Weights of a small GPT-style language model, trained from scratch on English Wikipedia: width 160.
Each number is 500 + 40 x the weight over its row's rms, rounded and kept within 0 to 999. Layers, rows and columns count from 0. Numbers have three digits each. The size before them is the row's rms in percent of the matrix's.

# v: layer 9 attention value, 160x160, rms 0.148, rows 27-37, columns 0-159
# o: layer 9 attention output (transposed), 160x160, rms 0.115, rows 27-36, columns 0-159
# q: layer 9 attention query, 160x160, rms 0.112, rows 32-63, columns 0-159
# k: layer 9 attention key, 160x160, rms 0.115, rows 32-63, columns 0-159
v27 101:512483491500441478492533407484532551432527517501499491477552434469551507542529518544425485504455520561490467544541533504570465541560483528556447478503454540480534473479532571544499513488619512449444493514460509447467496534574502514488505541476492548467507548515497508458518524540496523506496471385548507457463531536535434436531460600479474516546482491498453578492488494434585463532534471558530514481491478476469445530524572522555475509481525454517545500501516455467538496393487554
o27 090:485521504437485471575485533518517509592490525522490477535460498466435548554443426456443493460495463431489492564489512442473486483493508429438513502449483448529503480525440467539529476501492539504552472501473550516498465501458469530478421524470495420482496512556489533461453548467526539562521565488512493461562443455456549559531534477497508505478558507542488591486469525487510485473641437493541526448551534546506516399482496516473490462551496441569491530459450530530495447501446452
v28 115:483541539576500546561478520547514464489548519544554497491488489504512477482498528550521522486476484514485457583479542437479482528531450496516538603554465489577512470460565475524511507552524547517492519568465477463500515487458445546474529417540559462520575434464520557460581499489523490503463413470445557481425479559489404458476496513489507480493527575547490498484434434529552563556488473464524574541508508476515540519486542472463510485508543434559419465497500531536503508507463428
o28 111:533409460484488401509522434557436498512455524511426516512557434546394496488525432459494427573475526450465530515481491524445546520474477473500482476488498474539474432509493478577478494502460471484509544492532517534526540498504522535458530504457508480511538518542562502477538527427531506497471475483568451482476496478476562538453539476442478472485441545500462505506437529455480440474398520520503451534551548508513533525485553472558574513373527547523485501501473434548458485503566524
v29 107:543456527512493507475480490495483527551493571495484448542449577497545495452485572550530468466507561505557481485530476472489466428498453589463486460558458577524503457549472480492535444578545502515417455515480541504439530580488573553527497537558516541525496480553456557483443538475503526462541488483474522459461540518528542484436515524449493452570517520521511477505454512429569445486487461500521478488460457553540513469532473510425488455541362499509504515513528469501504469565570531
o29 104:509478424448489523464457530556521484445477431440535488547511474526454542421560547506492492489530466517378509423546533527533503525520533544453575534521497544496498473506439526488528540509556493529474544488485491466559564534477491574527450548424482458462485492447516582469457475502502423449472466504506485465552477463432473557497477569574489552500470455510494524487508522544505512549640489484524542481537540461566500577463580517485464474500450520498487494513501463536516502473487515
v30 103:509446559493547546502510505499576465430501591536490427460459507508551453491393455564498465501539552556506483498513562513479433497523501493524595516567496453535473472490532469509438493476535508445522449542504451491555506530474422514550514511471517485499568495518491549478549519469512460540508497542445449557482527560571521551481534508497481516508515502555558492505546461497473525486506465428403486483549514479520523501448480496517564407543421487495456540553492494490458413448480433
o30 101:531484562512503535580452502531446463467477493579535560496453488482486481573536492506515527506517483562523519490511506443487478507399481507443514566488552449519534447504550487463566518468497507560510527440561472462459568533522477458423545456495437473483534522474411474487498446492415526470524449507540486466486415467512502510525497482516501420462468554524452539489519491535532514524503488491541457385532546494498496546524524517603463570450501548482531462538565464546492531465581483
v31 110:497507518614507545461487523475542466518521478472475523520485529502574554543460499513530493511486507534437569512517497527456511531489473507421507507546538510583455489547510487463552567512462402543571638508474489591491465532495473559437499489513454479543501486549481490530503489473538477628564446517529478474496484497491503448511453417458573509483578461454482562479546544527509466487520480446497494523449447457461474505462554453484472548506504534523525527450485535441461466524504520
o31 094:553507521502520523442536547426510453492456541517427420496460495457507478433580499498474537459516486474502501520509508550578546522487437567545428494454483492501496426546458498469463445522556454411458483453522539476528470506464564462524541442527477495425503507601483450523497465442491474538441427533542471452560531545488570553501509493501462513529521524489560536455483480466486462476490527536473496460523537460503530444544535503465579487412517542521488500567559511447482484441553497
q32 098:505486443554543480480447482533473455497526569473486431533501436442514492553437444452495488555523475487527457493489510513463514422525541583562458450483537492492546528478467527512499581468449455610452529431565546505489484481488437545473523484486432485523487590570547547481523449561427481550476455561533467502475413494514506441470509529559571482490494517512469533529555468447503448559543512448563516500538532528516467502451435496467479471486524491486523515534463502504464489522426534
k32 096:507496514505566522467546466500491531465452500495532489538469502495511519356464473496503487541549535532487499576514527541533395512458456447558476466465484496434564438518473465493550552463557518463467511523562551530465455519524507422513539518432419493479438471480540464551527549471494469526483459454501491562475493591485498457474525545491522504463537549534471436502423525479553478492500504489555455463393456445500486482454504539438497525435562475517522468514431498455537544524491462
q33 093:502523488506476461581461496485565499424537575514479553527449515501562514533515548474504485523493530629502509552492446473608530536485489494551432512537526518489483468508432568429482478575522471533495481477510453476541502526491533511528574546597445552493494537474482493488487413545492522530459530508449457516416553548463508539505512496489540467410546577513523472518519487491456421524516437523533501503475526435494524527471456439545518482517455545475487487550521568482513445481515448
k33 092:464551503438528562532486504543511557512579472452466526485515424448497483458541542489507530468503444591550579531528533552535514519520485543499554464563525507499450492554522558420570539507517549522445462533528441497521512496503495478582513530496539496485499418520485521463477485506547514483528426509499470472572536502548562469481499475551434484457551479524542463484528482428428466469503559567400527544492476454572470476450448527503473494478503566500536474520513523465506598449520464
q34 087:570462519554468424514564548486504578429560543513471562581463549550558508466489416558474433499519576481493499420493478473524488477440443468519498453440523451454520475490499570469521506553503543441483522449466456501514488486485545524526510526539471486545502489544464512520494542500500490489569521497457483454472472448452458475527516487551511540550485475490517446546471536538431522503483511499513519569448506486581561468455467512446470443533570458530489587459471564500429489556473447
k34 088:474522493426426403477484434463542548541536494489449561491489490513480375484557532542423558540560484518457473448458479450470521508551450437441439562520449494517464474524513467506524540464505515507449502564428516557466557507470525531523490503499641437534507543501460539441480467482519463470492495485459485492514555511505530520540459514489501476507563469506499512504450471431498513520542514502487569489522473546463515474474501530496494470434539601481427531465496543444491489445525504
q35 100:494486483548491516413510482478561550436455510607489514408472551464503490489485435496534552495507509490533525486498532499503482414505523439457539506424407478494578475476457527432530480581503528526418560462492554482522541611542524511458477504510446498525564495519506518517549505444476518479525474508448457518435483543538523468474507505463440458484472510517521487490549528489472403475494522472461455417521485496516506483485455495538488481536477383530514487454528480516470546568541427
k35 090:519488561446475564455511540494500500501578441568429543514540492472540584497471532599509473534523529518487412518489500587485507618516482477523488576497520441472508477579532540451537478453456489503479495496433486519558499594521577526518465506453550493549502479584441518525552543492530526456411461448581550450500525515449524492579542475468556536463536545495485529516549463483447517493503528450539495459515511506491481482489480517539508554470512504488492551486551519469499484530535519
q36 099:526523528456489555501500574497562537469446505474560559482512558512539494501544506493531492515492471563424460519537516486526520529459472558426532538526541585494501489470477479490555502518493547490462470523502469511526522511523538470528447502416539477468541522443471521489451431485492520495490432547457577577530425509645524501458514468488546513507505499502506473514538473583526530498512454512547436553545516429497477540503541476456588501495508603446529520563541553462434500560489455
k36 101:560521538493466476512483529466495518470526587492511576456461452481544498507493541459529416454513536517468496565453538491529510510564528570459499531541531528505458468459545495458490484467453465500491513467505491482466555549479438422436440491508498559483531485441487457521457535557503417440514442469523483461521408517453464493529562399482478544523540530454515569589466481495526487503601474529478438533554507465539534534509456520466498533457553505546463473467556510589476557520524469
q37 108:489525569497532474473493459555499585536472513481484464532523499474465562525485562488459495554493490507507485518503515480523517438530569527511478487403511526536533632548511514523465530530422519490510555486570507451506549577524460504507382487491481509547566494457509490544521466493533536454506589509454524494443463533500498463459576500528474492491530521530456549482535507558534539446492484443547479502540586516474528509420554540540490519437474527475496530523482462550402557585524486
k37 103:492505522428481564533484504512503534468544549536462515532454549491510554568475517499459501511486430586448541523555506510465484519426503500527525502499538473491518559517463467520548446469504495456497512498548588480542449519574484555490548491475513478493488457410445493475465498550488517492485584551475496549569497549414560434495561524543500559464511550448478472540501478483558506403528515498518512525492556527383582450455469467547458512478513475576438530565478523469533500543522514
q38 095:507573572454506529531537469503565544478433520470548532605418484557467508433507486467527548465467487481491481534502550551472456524521517489532539509482526539621481512510484497461528529541528513494482555508468472454534444531503503461503441406482525559422396447523427432459455504561493485452467526518527549464548471467465518581529440469468519495496546440525507499498521538487529485486577564517499497487508452504484551485468543542489558433452545550508502451451483513499527538489530540
k38 093:523490475470551566518478432502495538503491569479464360427524457516614536551485535514465542565506443543470527443502504455502482537520498523550475515545523513493479536454464427487434509475436490525488511472469524423456491502571512535454485504517433526461520516460489466434507485553513555475501534520503498550498429463465558533512438462570507509515502459494451519498595504440444498568498513538594538497562553555518485499498556448508530510424459507454552507523517500504522519496450496
q39 100:519544466549517432563502520453434463478596400532508485513491492494521424510497567513562475489530506509521443503547437437506511525501582456486487405486445554436513539509480469497508442449493461541473520417539505499514546469506432517478521591504514542559549544512405528493583474499418521572448490505472461450485501513496489530472395474553497464461500554540522502484453496457534526580465529488536502526498489468483509454503445502474534526497570547487511513534464518450480534487525483
k39 094:461512532564503486501486519597494453438446492403495502525439517557538505432554591470467463465566498460528472481475405451495462493534537534487447498519524464517456505581444488545537473519478547511505470499514462477535489483558474516484519536459430518526413490534462505533474467548481490509469471454503574515502464510412506519561429526541452460455562555510480530452426573423547392522512539509462492513461484486501530466523509550527581486485486479493503528489491486477520448443535475
q40 091:457505429431535468522526483528466521517483521440446480497542605509436463524475505457510444440484540494511521570556422559459508474489499493513513480567497499432457453466522500413511447483456559485449497528450498546528441529530468448512527547586559478522477490560480447464496500553554456561464459538548518560494506478396485588532462525502525515537472542551598501472418535483518471496473543533522463498461481495510555505440468506519477541495494521470487453564481418505494470517500513
k40 085:525408438466534441485518452555509578483497490472491548514466482511495491464553489492461507486516411496516506495511488528459494533501538450505478524424485497468488477518524539555554446539510567535537445565511447547497554511496496481536458516538472415475480518500441452453467533471531548557523583557517449502510541383496530409538511513524475445562456488478511512479504573524488472566461532530509507498534528545480507521479554502539496441563435439501553589465533505577470525562497428
q41 088:507435475562466483463486524464508585452512493510521515504536521566494468485492465484543575549539456476521525452532547583464500416537527523466467530460491517467592560421496492507448514535503536548514528465500578570499518463424513517476553481479515480472604487443527416486558507558499561517470530492489627512492507529490471457430522512579444514540487506563514510556534515568463487508561555512475482494450469507536521485515478525496492546508523503480553567502444516466433501530525549
k41 089:485502521521478498509469523541430508455469488466455511470519543562522508566468525518473407529529542493525483537465534526532480466538444494518484575504471483473521424491488537490534479504523494585422595477544568543416484557512502505550441463447505518487538491534521463504501551472545487482465431429592522513489549476442498535458576589456543516542519470543476568562499406489498487555486583537542466482500448486541524474464542488525526507572484488469418522542458497471547517486540520
q42 089:505499485543569486504464522497533474489589541451503525496471472477535432481437596515430555494506518472471538480508522524529497493489476512571450543446514552475513526487480519494523500479424419450496589525591502509553522523475537433501485536509490506424497466591496478461557520518462520533450449462486502460542506454516458451475523481505471480554462489445510456539577441546489484567517503463506507452534500553485554541540482447496420471483579451462572526523426501467483525610519538
k42 093:532568573490435599475482465472467507509443559509540514482474518466538431482533511468501533532530490608449386486504501461461506470530507497479503477435497498496449444510539503569504418535475534537535584509575508529603448493458560473488512514461461477484474581522446527485396536474551567566472463488498474477539532544474520555479445484511459462520543493530483457511526475485530504489486509496528529499502459578473485528535485477517428480454513458496510525505445515447519433474566535
q43 098:489508508411460536458496561506500525465509481500516559551594490528419490524447478516403520551457521473434447497555454498474470534554496508530495488476472450490526514530526461505529602515476498541490507578480496417443485524466532525550418524519512497552511445473478474523527458428491493499521493515545504494490425464533525475507546496520508565557582441456479450588505446513450477418499513429606519434471531546457531478529491496475536514516490493502495516443551496546531474487558436
k43 092:513414569513534486509520560489518573535485528518524555442532553455521513535466494522488511500505541532487465470447560531440514461512495509550478451482501526512559521476433497557462491557478474520553484512553483490453530488473514586487460491477600525520514535485501483499518396559513452439425518459582485498482471528506449454469480476498432521476494539435570560471459420439501536496448474471490518459563528528452477529408532473506457509437509521531523385551427478457519495470493487
q44 105:499496435419539540568470437518483422504422510591503512481540553507549508501544404541492529427477454510444481477545579519462474547474532445527520570510493447510516462516521502518472496595510542517530534522473433469491502522547513451514470462550586530521495477467469444519442444509495522469541477462493548458534503459526521481520519551546551532550530429488411542559460491523506464489479410495458477463603506494497499504500485512462490566499456520477563525482498540482514499531452577
k44 111:476476472473512512478475503421527501533515510583542520477541543500525504545559437505489520475487476477483464498480488461408541516503563535502525575550514508555524534438527524537495598534502492482495556451529541488411563562524532498480454492463412502496456510508515542467527525472469482409531430438520478524525449522531465404480498446533410474497497424482457539446538454524523540444466534485487480410524526505505497572482501510440469563548489462464479461389515518493475549535486520
q45 093:600537520527488534500521470571480480446467488547503526530386496465495534418489522555543534468533489552497438530520459491516533494475455465480424449465453472532495494516433500518524491460505576530470449555503506497530486478499546510515508550478547491551531430505492510465516491511539488569456546537569460553468548475512504530510543527455527489518491546580544420496381476456403502518426536489421439473498479509509485431525510494545527563562518444487513510523499494513449521557434456
k45 094:506562439502588527487476513490428456533533447582460493553481481510467465457528583529462554484474455524503457504497457499522551479510519595458503450464593483497507459539499470490467425477486504520435527562459466490494530538531505421483428485589549462505480457509495435458562552547542499530472512512479496529480536468485523454525492527459515479572435550483609517474515498451515516498430554487550567414497488506489518496468475503490566558546499526502476483451504573438503496512536444
q46 095:500482498521489409528522464478538520513481473481457481440495494478549496529554511523512502538510424470559455481414481492541466549499553552473498472470565521529524515478481515563492510505533518545497569548487532487562558544544463532504487465514466435506526483439507476546446549492436492514423480505555504493587496548538465481522486414495505516564531543483568559492487564522556422578527567422482492543497518492577503503501484454535594519553560501518478449485443462559428460467576513
k46 096:474511514479513490582539448424465491479513490524443468527475500562485588520520518478493577477513498550448471551552477479565495528433454479483468557463465494503482493516464428492559459462574584512524502505436488496489507487538465465478537467498529515526558501528479550511513494472447561467472570453472459475529523537443410501563459499543462473480472577537526514512438541436434429516491478480495533537556504450559524512453577468529580414519507507468484473506531526578546550486536433
q47 102:474498510427471526517537489457529406459479490446557528527539491494552527458477475526485446454489522537504525450524457582489483491461537508503548498501526488438551490505481505453485445467426503509510454518476432532509510402499601467550546415499458492552485577529493465529569495459566476580514448487458544483431529463570429482525472521470594571489566486534525522484502512462488507515486461497497450550462441533629499543497512521511571531484495517480491520471550560514530468494500509
k47 096:469515514425520547458520506411577499485520476461595545470538410544446478531508593553518502447500528458504565512484483454492472440506529562571554541477481463430542533451523497528473509488527532531480543515524523541493537537486527522576476537470578488512488544455490496487518505533519510487520574481518509500451471567498538563489504494436526475500427468419474569561498521463480476526516508468452461518519503487474486501520512595468598486473536429490569585447564507477494483466523461
q48 093:482501558506514518579588406477476549529492457466518476578434472494486600509556493561459572482448532524435447433528525490477423539435489558478503527599548584461521508508487411499499490430507523442463548519530530481538459500427552506541541477550538454519517460531473494511502515563473490468525492505457495544466473435483429508495487513469493502459579536486490497502541485460515478472527481477457565492557474472466458514459535493468504558456573501451539494510490488495535481450449455
k48 092:487499558460561471564504475459505542506579522493542411527432469438467444515526562518475580494520472487516504551453468417456548489611494461502490490521541538450521516513452503533476430492515555424551606513547586520490475511491478534454559551517433519497455452463516494509489578480496494493552471508502490535479530511448501510534459478520451598545566542472484508522519466515473465501486506467498447508517562494478511496528542449461511454539433521424445464481549537521453470468532549
q49 095:479521470495515457396478466509518490558529498485546477449527516464493471543490518488490501532559436482499506455519525489439489488546523542541518490505422487528544531478497443482472507434494464504438484506554447540554564495488532510606568489506483519500552398613528502454499474540517607473468519503432511496480497449459479494521492543475420390444456510503434465576545524534477575501543553471437532520447521418488505539490511514559478461496509468531453509523457497540451476465511531
k49 095:520480467515480537526512467530464533452465521463494519485361548480472487465491520551483571466490488467505492467541525532535539454475439582585503576460519463510496512489497518507471473456523516483551493565524486583552553545535534498480530505462459486472556537521553470453403533555506572579500472512533500478491522514477465484453499521471576496454414404524488473477564498525496433459504549475528473551463476456470539451452453463509473530486490439451478466512453469468539544400485547
q50 109:442458473493448489485407539535469456489424488470482490508515545480441579534522413512474491452444485511529479503509532519453441491494366434520560537444560501485472515556506508554497507557507456536509494542518531513500536570426517496533449436489467482472488517462534506513531520537533496471467505493514534453527434509485480473488510475490522568535498408498421586506490486526512429491528444494559411413505430484485557522490555586559452542494488497501533494530485520533573502503493481
k50 105:473537449472560494468451525486503580541448553537539523402510537506452522536539486521462519409442487492414492550520473501445455522476504448469554563485463475563456495528545550537513542489517468495544497517463604483512488502472500565515480544512504449514563542433522511521588462550508495489526511542537575508520481523550493507456489506490453503559519462509489456503508487511513488447496478466543480421506534511488456517524495465430418542483468541524569494440540392554521452605496517
q51 098:527514529477532529532483487531573485503496560497540538468467539442450518543488542524479489602458458439492478532529582482535488452522478505523469531502490427469516480563508516477515488562491485602543465551505542481417569532450521458507482453507507531486458496432538488453497481448470451493516478562550600454584491431468557470478469479471577485529507418514478531592539487605537411459527499489554471471564446517513499492491504518499517550510445543496505504529494536449541530493495524
k51 100:470476551484586509509455471507527489517510566508517466464528509493544514507504444481584444550489506508546396559513460514498402432504518470466522557559476512528541539479485515538452505412548560544532464469449536466446510551473502468450431436471490553441486515483532521542453493565529466467440517494594541509562443507521589476479505462500501542472450424540428503495540480540453512501512544499537449449513491482541458522470481482513495534486484548546561458434487495419483533532551485
q52 096:491460451493497485520442484488528478486475482498488484512490474556532486568509458492502481609505482421521519509497543544465490437517448495492483423457559506479481472514480532393548524527477435533577590513533547438503524554573512506527472506468496535522483510468524471460463528532500527463519493478510508497405470477581505422473497471465481434559444509457479469544541365537511468482402482417503457445489485509502545470531560525496519523527491484484549538508556506448458521599511523
k52 091:517429558500489540494508496506521489537516574506488506497584473524472491492511499510501532501522557530472432543475541529492462479444459447469508600405460506512518467518475538512452543581501478508463584450535508418563517563517506480422480467486561490521463518550492501411540508517504476393489454501561573485526455511513535510490523515577486482478498487517496490580447507518548471548471477526515459460433441490436554467507396445451439519460540506466523517506512551550459429501515506
q53 101:546518484529468544446479520464509480472507464602453450453546469430571490543476487479540487529640454510482459471480474461519538480446533458485472431503491509457473501537520475490536501477504462451464502457471461580562470518369449519502547452526507467552469465463439484480445436436513556498471544512426493537506554495476536516545434524513475534462536560466524461390457537542514489546498545501516483486460478522522483482528520462483431499564468509500430515484499531536463457473541497
k53 096:471535492531500509471536480463538536469517432459399530559431501497551558420583559544516429482496552538536477538495497532525600521416555508461479514489468458540502517487492442460445462472596570462498462437451482526539590467478524537557519528507481454508453499549487501484515539543509452509547500532468506520568531488452523513503424494469475465492506511532587495533445438553514504546433488450454506529515542465480529528553500521549555466510523482532433503455509502522522580492527515
q54 097:511488507478486494472516461491507474543420593461488504522490437571453447506513479531502543482462494477520524493559490486535469508445453478424512570450532491519506470552495486477502521496399583474531481452512496530446541572466569509511440502497479498461545526550471424480518483525517429463522478517446584471461446491452521578526558441483504473528456467524460463547506489550490517501491541473484434482494478507432453556558474491522505512462531486385495489415454515520538482554603576
k54 093:519527460566484492538481506500460518530529539471525501379468501459533541536465517509501449516551437485498448505503568444485519477504528511430529502528510474512448526528563509568483403507376440467477525488428552561460468575460515484489490476494492449558467557562555516461510496522468426473451546558468556469548470543486480384422548499548511477479505473434469497531539494483484481517482548537464428467521471523540437435575502448522480511493472478493512504524529534474503492523465472
q55 094:504575449529438522513509501490399473513506480463462570587473510435560511417535537508418529507491518433499445485446502458565461441501582466505582532544473552560451427514497484473527443509514510515415480506488498569562467520485513634502439543521571528468485480492512509552498497515475534543564530509551480544492565475489503479569562486461491528508533473524510473497493484561540491576465458499557491489481501467461466554467484497539499541580517485492511506483451529482493513480474473
k55 095:437546524511446518538540445455481499466492503492470480547550481463548520491467548462450478530465411431516430497438503441497521559473498480559472510483543529535385567543551493548495514519475477509444457578526493486476511454444472486453494516449541467517492440559488515505532498518451485495541457479509491467516541595525476496490417474436403564539454532544494479499464525459535489570446477455511515476511533470516514552456447506495477462536482432549468525500556517392419521505475474
q56 089:462482515544458480448494512599551437526502382501442472517483451486443485500437526480586560455514539426508574558480459529477462495570529562518448514443603507528555502493467449529529510488475417518482502496556525511519506477506470446441510442508509465502571473479512517514508500451469571499496555510469518480466484570551482470516510513490476582553445495488516495516478501479489482475507548421540529518575497448541516497548453512513407469545517548476583475489437502472486546531502469
k56 090:524516485480435523516553501525504488486422545511439448528475494604465486492503514541507459487470563493522435463547514514454466464477467496480527558485537519507523497536439569476457423527504450454464493477511486477482451502491540497523476451464413459449466498487465602484486454442515504509533562481513539482458490503471481488492419529427578563486503552514582504473488426376521454489517496519533561545564484467532505508481510431465406509466483514534534472501509433517503467601528540
q57 096:514435459440527436450449529495492483390530502500472531612536537418461463539471534466545503536451485459531497510491548491487465497527476481482486611498568414434488447475492503494525470535415506447489490537502570461435470517542480569502503557521386559562482452547502506459528499557457563508443427532535521451494502522480479488489507530473514495511506537454493554560494518500553500494509462449542491544490432569490491494535465533539508540470452536505442480489519519481517498566511527
k57 096:515457490569511505437485499528503504474498540454446536510502456409469520568494485444588519564468521439500450541505477484429411523468448493479449541417487448597498454491452509520490481515501551557504549568498452526459417453550562486511460478447516513445506489581412506498576515500463518515540526486474462513445492495493524458497559483487493514556514555501495528495456536530421491460504571483446474582489494484458485546467506519469435526498544535451561545490487463455571481526502494
q58 096:578541504489507524510546574513494471467467568494487451486421532560551507552484518489596517529524528430466516479540452529510458474510535507505497509503447465488515546412499446507514530574582583471582477514466471502469457469513472475432559470512447479547493537457522475497413569488521563455510499454485466543507516505458572514540506500466495451420480498538501489439464557497492511525512472491474481495472535414482511421500480530493509428515464452539483551591451461465463400499491485
k58 092:493453447464509425434475496429538491458527509540445485533520483519551438495498472501458509468509462455569474456531491536564492525448454482461513450503507460483522466440504520493561499476538511467506554560503514432501569454502620520518528528531524497494516419544520461455451479458493486505513499476463485487525530479499501576482511479540599556548492460500585547447440569521448501508557520566439495513542427492560589479549454503564543510486533496455441478507447544542520535574513514
q59 094:525417439453477482498489539553569489503505554449520450528510585490490515454482476475556498484625457504509514504479516497529497496523490554533485503476505514433501586471536506458490528554445458521492499482529506531455451506555518501504475524483476433486504467517422534473493463550566493479458541503561545496496508441488506458524535451496535437426430464572530468548559464485524453541562532424505549474569386463497484562455514516450495503609508518505517536463562459457446476502505513
k59 094:492531434511565518572484525497524509501550619476564465483455489480444461463463498501514463469573486490477541486518514528521508506456451501511491535517525521533581511488515491526434542570538522561516533468489535477435536509496562441536429540542518478530402547457384493489509520595551553494537464456488525474500561532415471488476503452498528481499476445476472549460563509519503473516499438469556525506482411485482550466484534556521424516518567520515528507485513488505469477509587429
q60 086:553560508461583453457448467545503500539452491455549516528506522539493520439526479465443426473506547496445589534459489439481448555486531491482430391570502516463507431448476533447482504470500516523483430447582501515469524570482500508505498402512535458564544563494507506450536473520488540506510457552502477508542542496559524423533475489507509461493500524551569519488428526436549509505500501489493481475446512497463514505511485497501533512513476423516493530438437545467464411559437464
k60 097:524462493491562459403473518523452489438527516420519496568520459570540450570508513481542500507477439479572545521477467485537546490473494499583565529480486537437535467444554440503500445466456581458471501538495457459477592520501588505531552495534505429502517557453494531495480561460456447542448519463589481560489547531471535489607518515525475546528514503488503462549466536550517496481489456447516442492494479475524545567491507545471473497492516468458525452471563553501501525469541489
q61 094:558418460546542527408482472515507447500496462488565482487527624523546554514534547454435516440555485498516524484465542499519518511513473517500470511392457567566574486523527559495509537461616517434521528472543466458495441481489429474529523486525445536505464526470521520480534494527545540527448442488460445462469472499468527539523533408491438467507439418463478473541520481544506484511520490461522525454455482527495525501469435465506482492500519473534475557550567520522449481483455455
k61 085:426504479506456520505458475436436467533521501482498514550501564503544548462524466530509555494614477487562482445430493460497501527468464522542433416517454508581530482412506498443558509481541510480559483566548464532496439518513489476526493485481566472532512509486495522489464413534536584497530505508479469569543571475494449490568477493490512409496460494520520465567484476471506393468514537493539447464506464519487439450541471428490466530405486532451486503527529478529439492535521507
q62 104:455525460494466466561574512507560440495467513445539482426518523500586522574418493561533522457472407453482520563488541457495495466457484460564528499488479526430511499458528517501480498539477475460491508468509573476419474536537527512444457484497478455489436463512523489544508515560467516569529469576484520380488507470584485538441490483497481576552532495484449498507508466481583537413489542493494477533490489524523470512465483427451481507533495483474499427480505519451529513550434569
k62 102:532500516516510412520542480442487415557501435521601472598544471472498535501542495458522487498484525536478442537610498516461480463548534501519490526508471553520478471481519585581533421478475523544480483501508536480440478551545502485520460504427471486486455539497536428476526450575536530438477527494484465555527478486466481501504512405517536476441484479495452407502455436492475547494513498472451463523472508493550464536481455546438442470508489520532538531463452593494531435503478537
q63 083:525514522484532476542485460542471455552430532502514472482494522470487509437484445544491532412499488554499588450479457441496485543362462496495534590459563504477461483527551462483492487513470416440525506456493512519450540578551464416487445491550553470456506544483484469523469480462470546554502495481503511489512504465556481603507530518450516561529502501494468490526450553510558471504605480483452520435457525535483470523508536518559463457571517554490515478505514562510501539577528517
k63 092:575511513563512557457443548465513511559481490543539478478508507541503507515509579521504490508492495483569509516519535477471516494468441515501584509541518527565515531590538545477560513497475510533563460452555539548489487550487447529541491557527502570468445603519534512513546521432487452503498538429519472512516536503461517483487530399502528485461493461502453488475525453514586520593582491545491466444557546467581487557504521508489436521503501438512545523474578558480477505460422454
v32 087:519576504561559530536548544495486579499549528577471600541523549481463454507497416482547509518520527484466449520531449437559505550488491520480412427473530544515436472490554494541512479463525493586497504483445509531534455501422474520465449534522509434505488531499454527484512520441440438508535485499571475438518552540530495521553468555534496468493583558498474499528441431422439489500474529451496428474459482511542471476538532448463474518441465533518480566499510524491491536469517537
o32 090:459505470486513549522484533534447526547454584438499502500538510540459528480496525527470530508483481442507515577537575515478499418527549502500589529452522423483571531542541499465472494533487504488543482556591605528449478522526520486487511463466543516588420505527518502526533453558493574459580532506506525466485471395479482538476535493483516472491468456495448606552522480583573486435483471510552482510510504525424540525516528497485427510532534499467514528527541450472487547515517510
v33 090:527486553485419517474491587549553490478518469522490465453519445455462521495498537469456459488513561461515487524506565565449513503497496478588416480479523475515451468473538507455523424490531476496548567486477503507426531476417469476483552529491525494507608463466431470516522492524515539496559528495567515521500433508430462498518484475510475514448402425575491512533558463489492527556493451500489462541523597499517473398530490516508486575576538469458485533439469488492504501449468490
o33 088:511545512488482531540536555466527519461458488467473563531470555509515514461473565476565538492538505543515468495474483466520547493529580502500510497471519519478514515491544534542528439514433501537442514546471502481518481600530481476553501498406540471478470537509509472498470511459495541512437509534388545522516522494470462444535493530413529554568494631475538488498476500478513537440548461452489505494437461513495425460545417511517568443567573566452461501531495536459416510522492439
v34 085:501547491416504508507546500510500470490557524452565471481529484469484534527521560541464517492570591531446415476458550559511532516536480461551518524572439457477547588478526495493430511512470465554487575477456509568515470546530483462485530515475478495456522446499520491443405459510575526461443535434491533568516481479527565544490508452593479458523470503529461502459480532455510430531535511498548528467548516464539463528584493449494471432446507543517550455468461512463516493488475438
o34 092:548517512543525489490531497451475475457496531620455427515445512446589501511561491496576502511513468494506530463480460514544508540490464581527514490433558449426449529499510532462509491530562505473486446478472478521507548572482563483513504516461544521515511575526530501539542345490511543554535533511536449523517540515527499499450513485463552460486524526467536542459489464511450535517566440508490442548445529481439432505539566476480565575429536488447490541508452503529515477476499487
v35 088:576471484458462459517489520523518427458447501493505487492526511477508526536501466484447439465527491433441463475539472507435549500541484580505545476473526525501498567505480486557480539456476467519591491555507493546502467500473442558510502498533525557457434411517424491483504434544475538555567511546514524509423440503504551560522464548534502420455444495462443494507562534525562427555511413503503501457487503441522433514483530472475523496528552538498524440490512623510473532509549518
o35 084:468553494529532525495531555442417476568557450441501471498454457463477526493483511495442506542483542582468516506479443467489485538480542500470526548617518452497545523544525510516504403526527524472419512495480441517502508443572516454509464505552488487552486479574517402496517479479544483506476576456507494552546549508525494453440487530551479482520502476509557465481494473475448506548527566583464589529452482516428471543504540509482630491513487523462503557532476491498495495493461440
v36 081:498458461523509469493520493504523471523552540457527458553465547502516516621525525500453500516471489531495515495453526477460491453553490511571475526506535495513466443443456532457516549475446533458440469475530564504534514483546467510439499463526480559509490458560505512529580545501529491412525529484572398402510498430541567574525516529493523575544471420535531537500518515485494497438486558579428536529501503473464513515471464449497543475537480523506482582518458478470506408446434520
o36 088:533555505471435499495488524554492539518447548555483495475486531522462413494511513516514517490481532487493583507509428583447485547463455458458505448518445556523579455535530535554503478540531449426528508563584473452520496513534502430527484455543482414516467497487431520508427519462481513606478516495519508470503400519481480528530489396514550450530452588540519549462462470506472488490511484494487474554527489486607545493494487548525523461586498466488494436450486500496477511528506506
v37 082:524539478504500501516464525439441467524453480514495452479538576585570343530493460524442526508486509436551587492462482481489433475550459496541574425493501524498459534540537482519558514485560527531490465460437551498518478499537560473487499575510496487539474567499567531528549513536528435481497465452489519499464525526551434494514505618480522482504498506456529463474495523523500451535452501453538533556545536465472434460547520502473554522441475487531437450479475467554479497518531530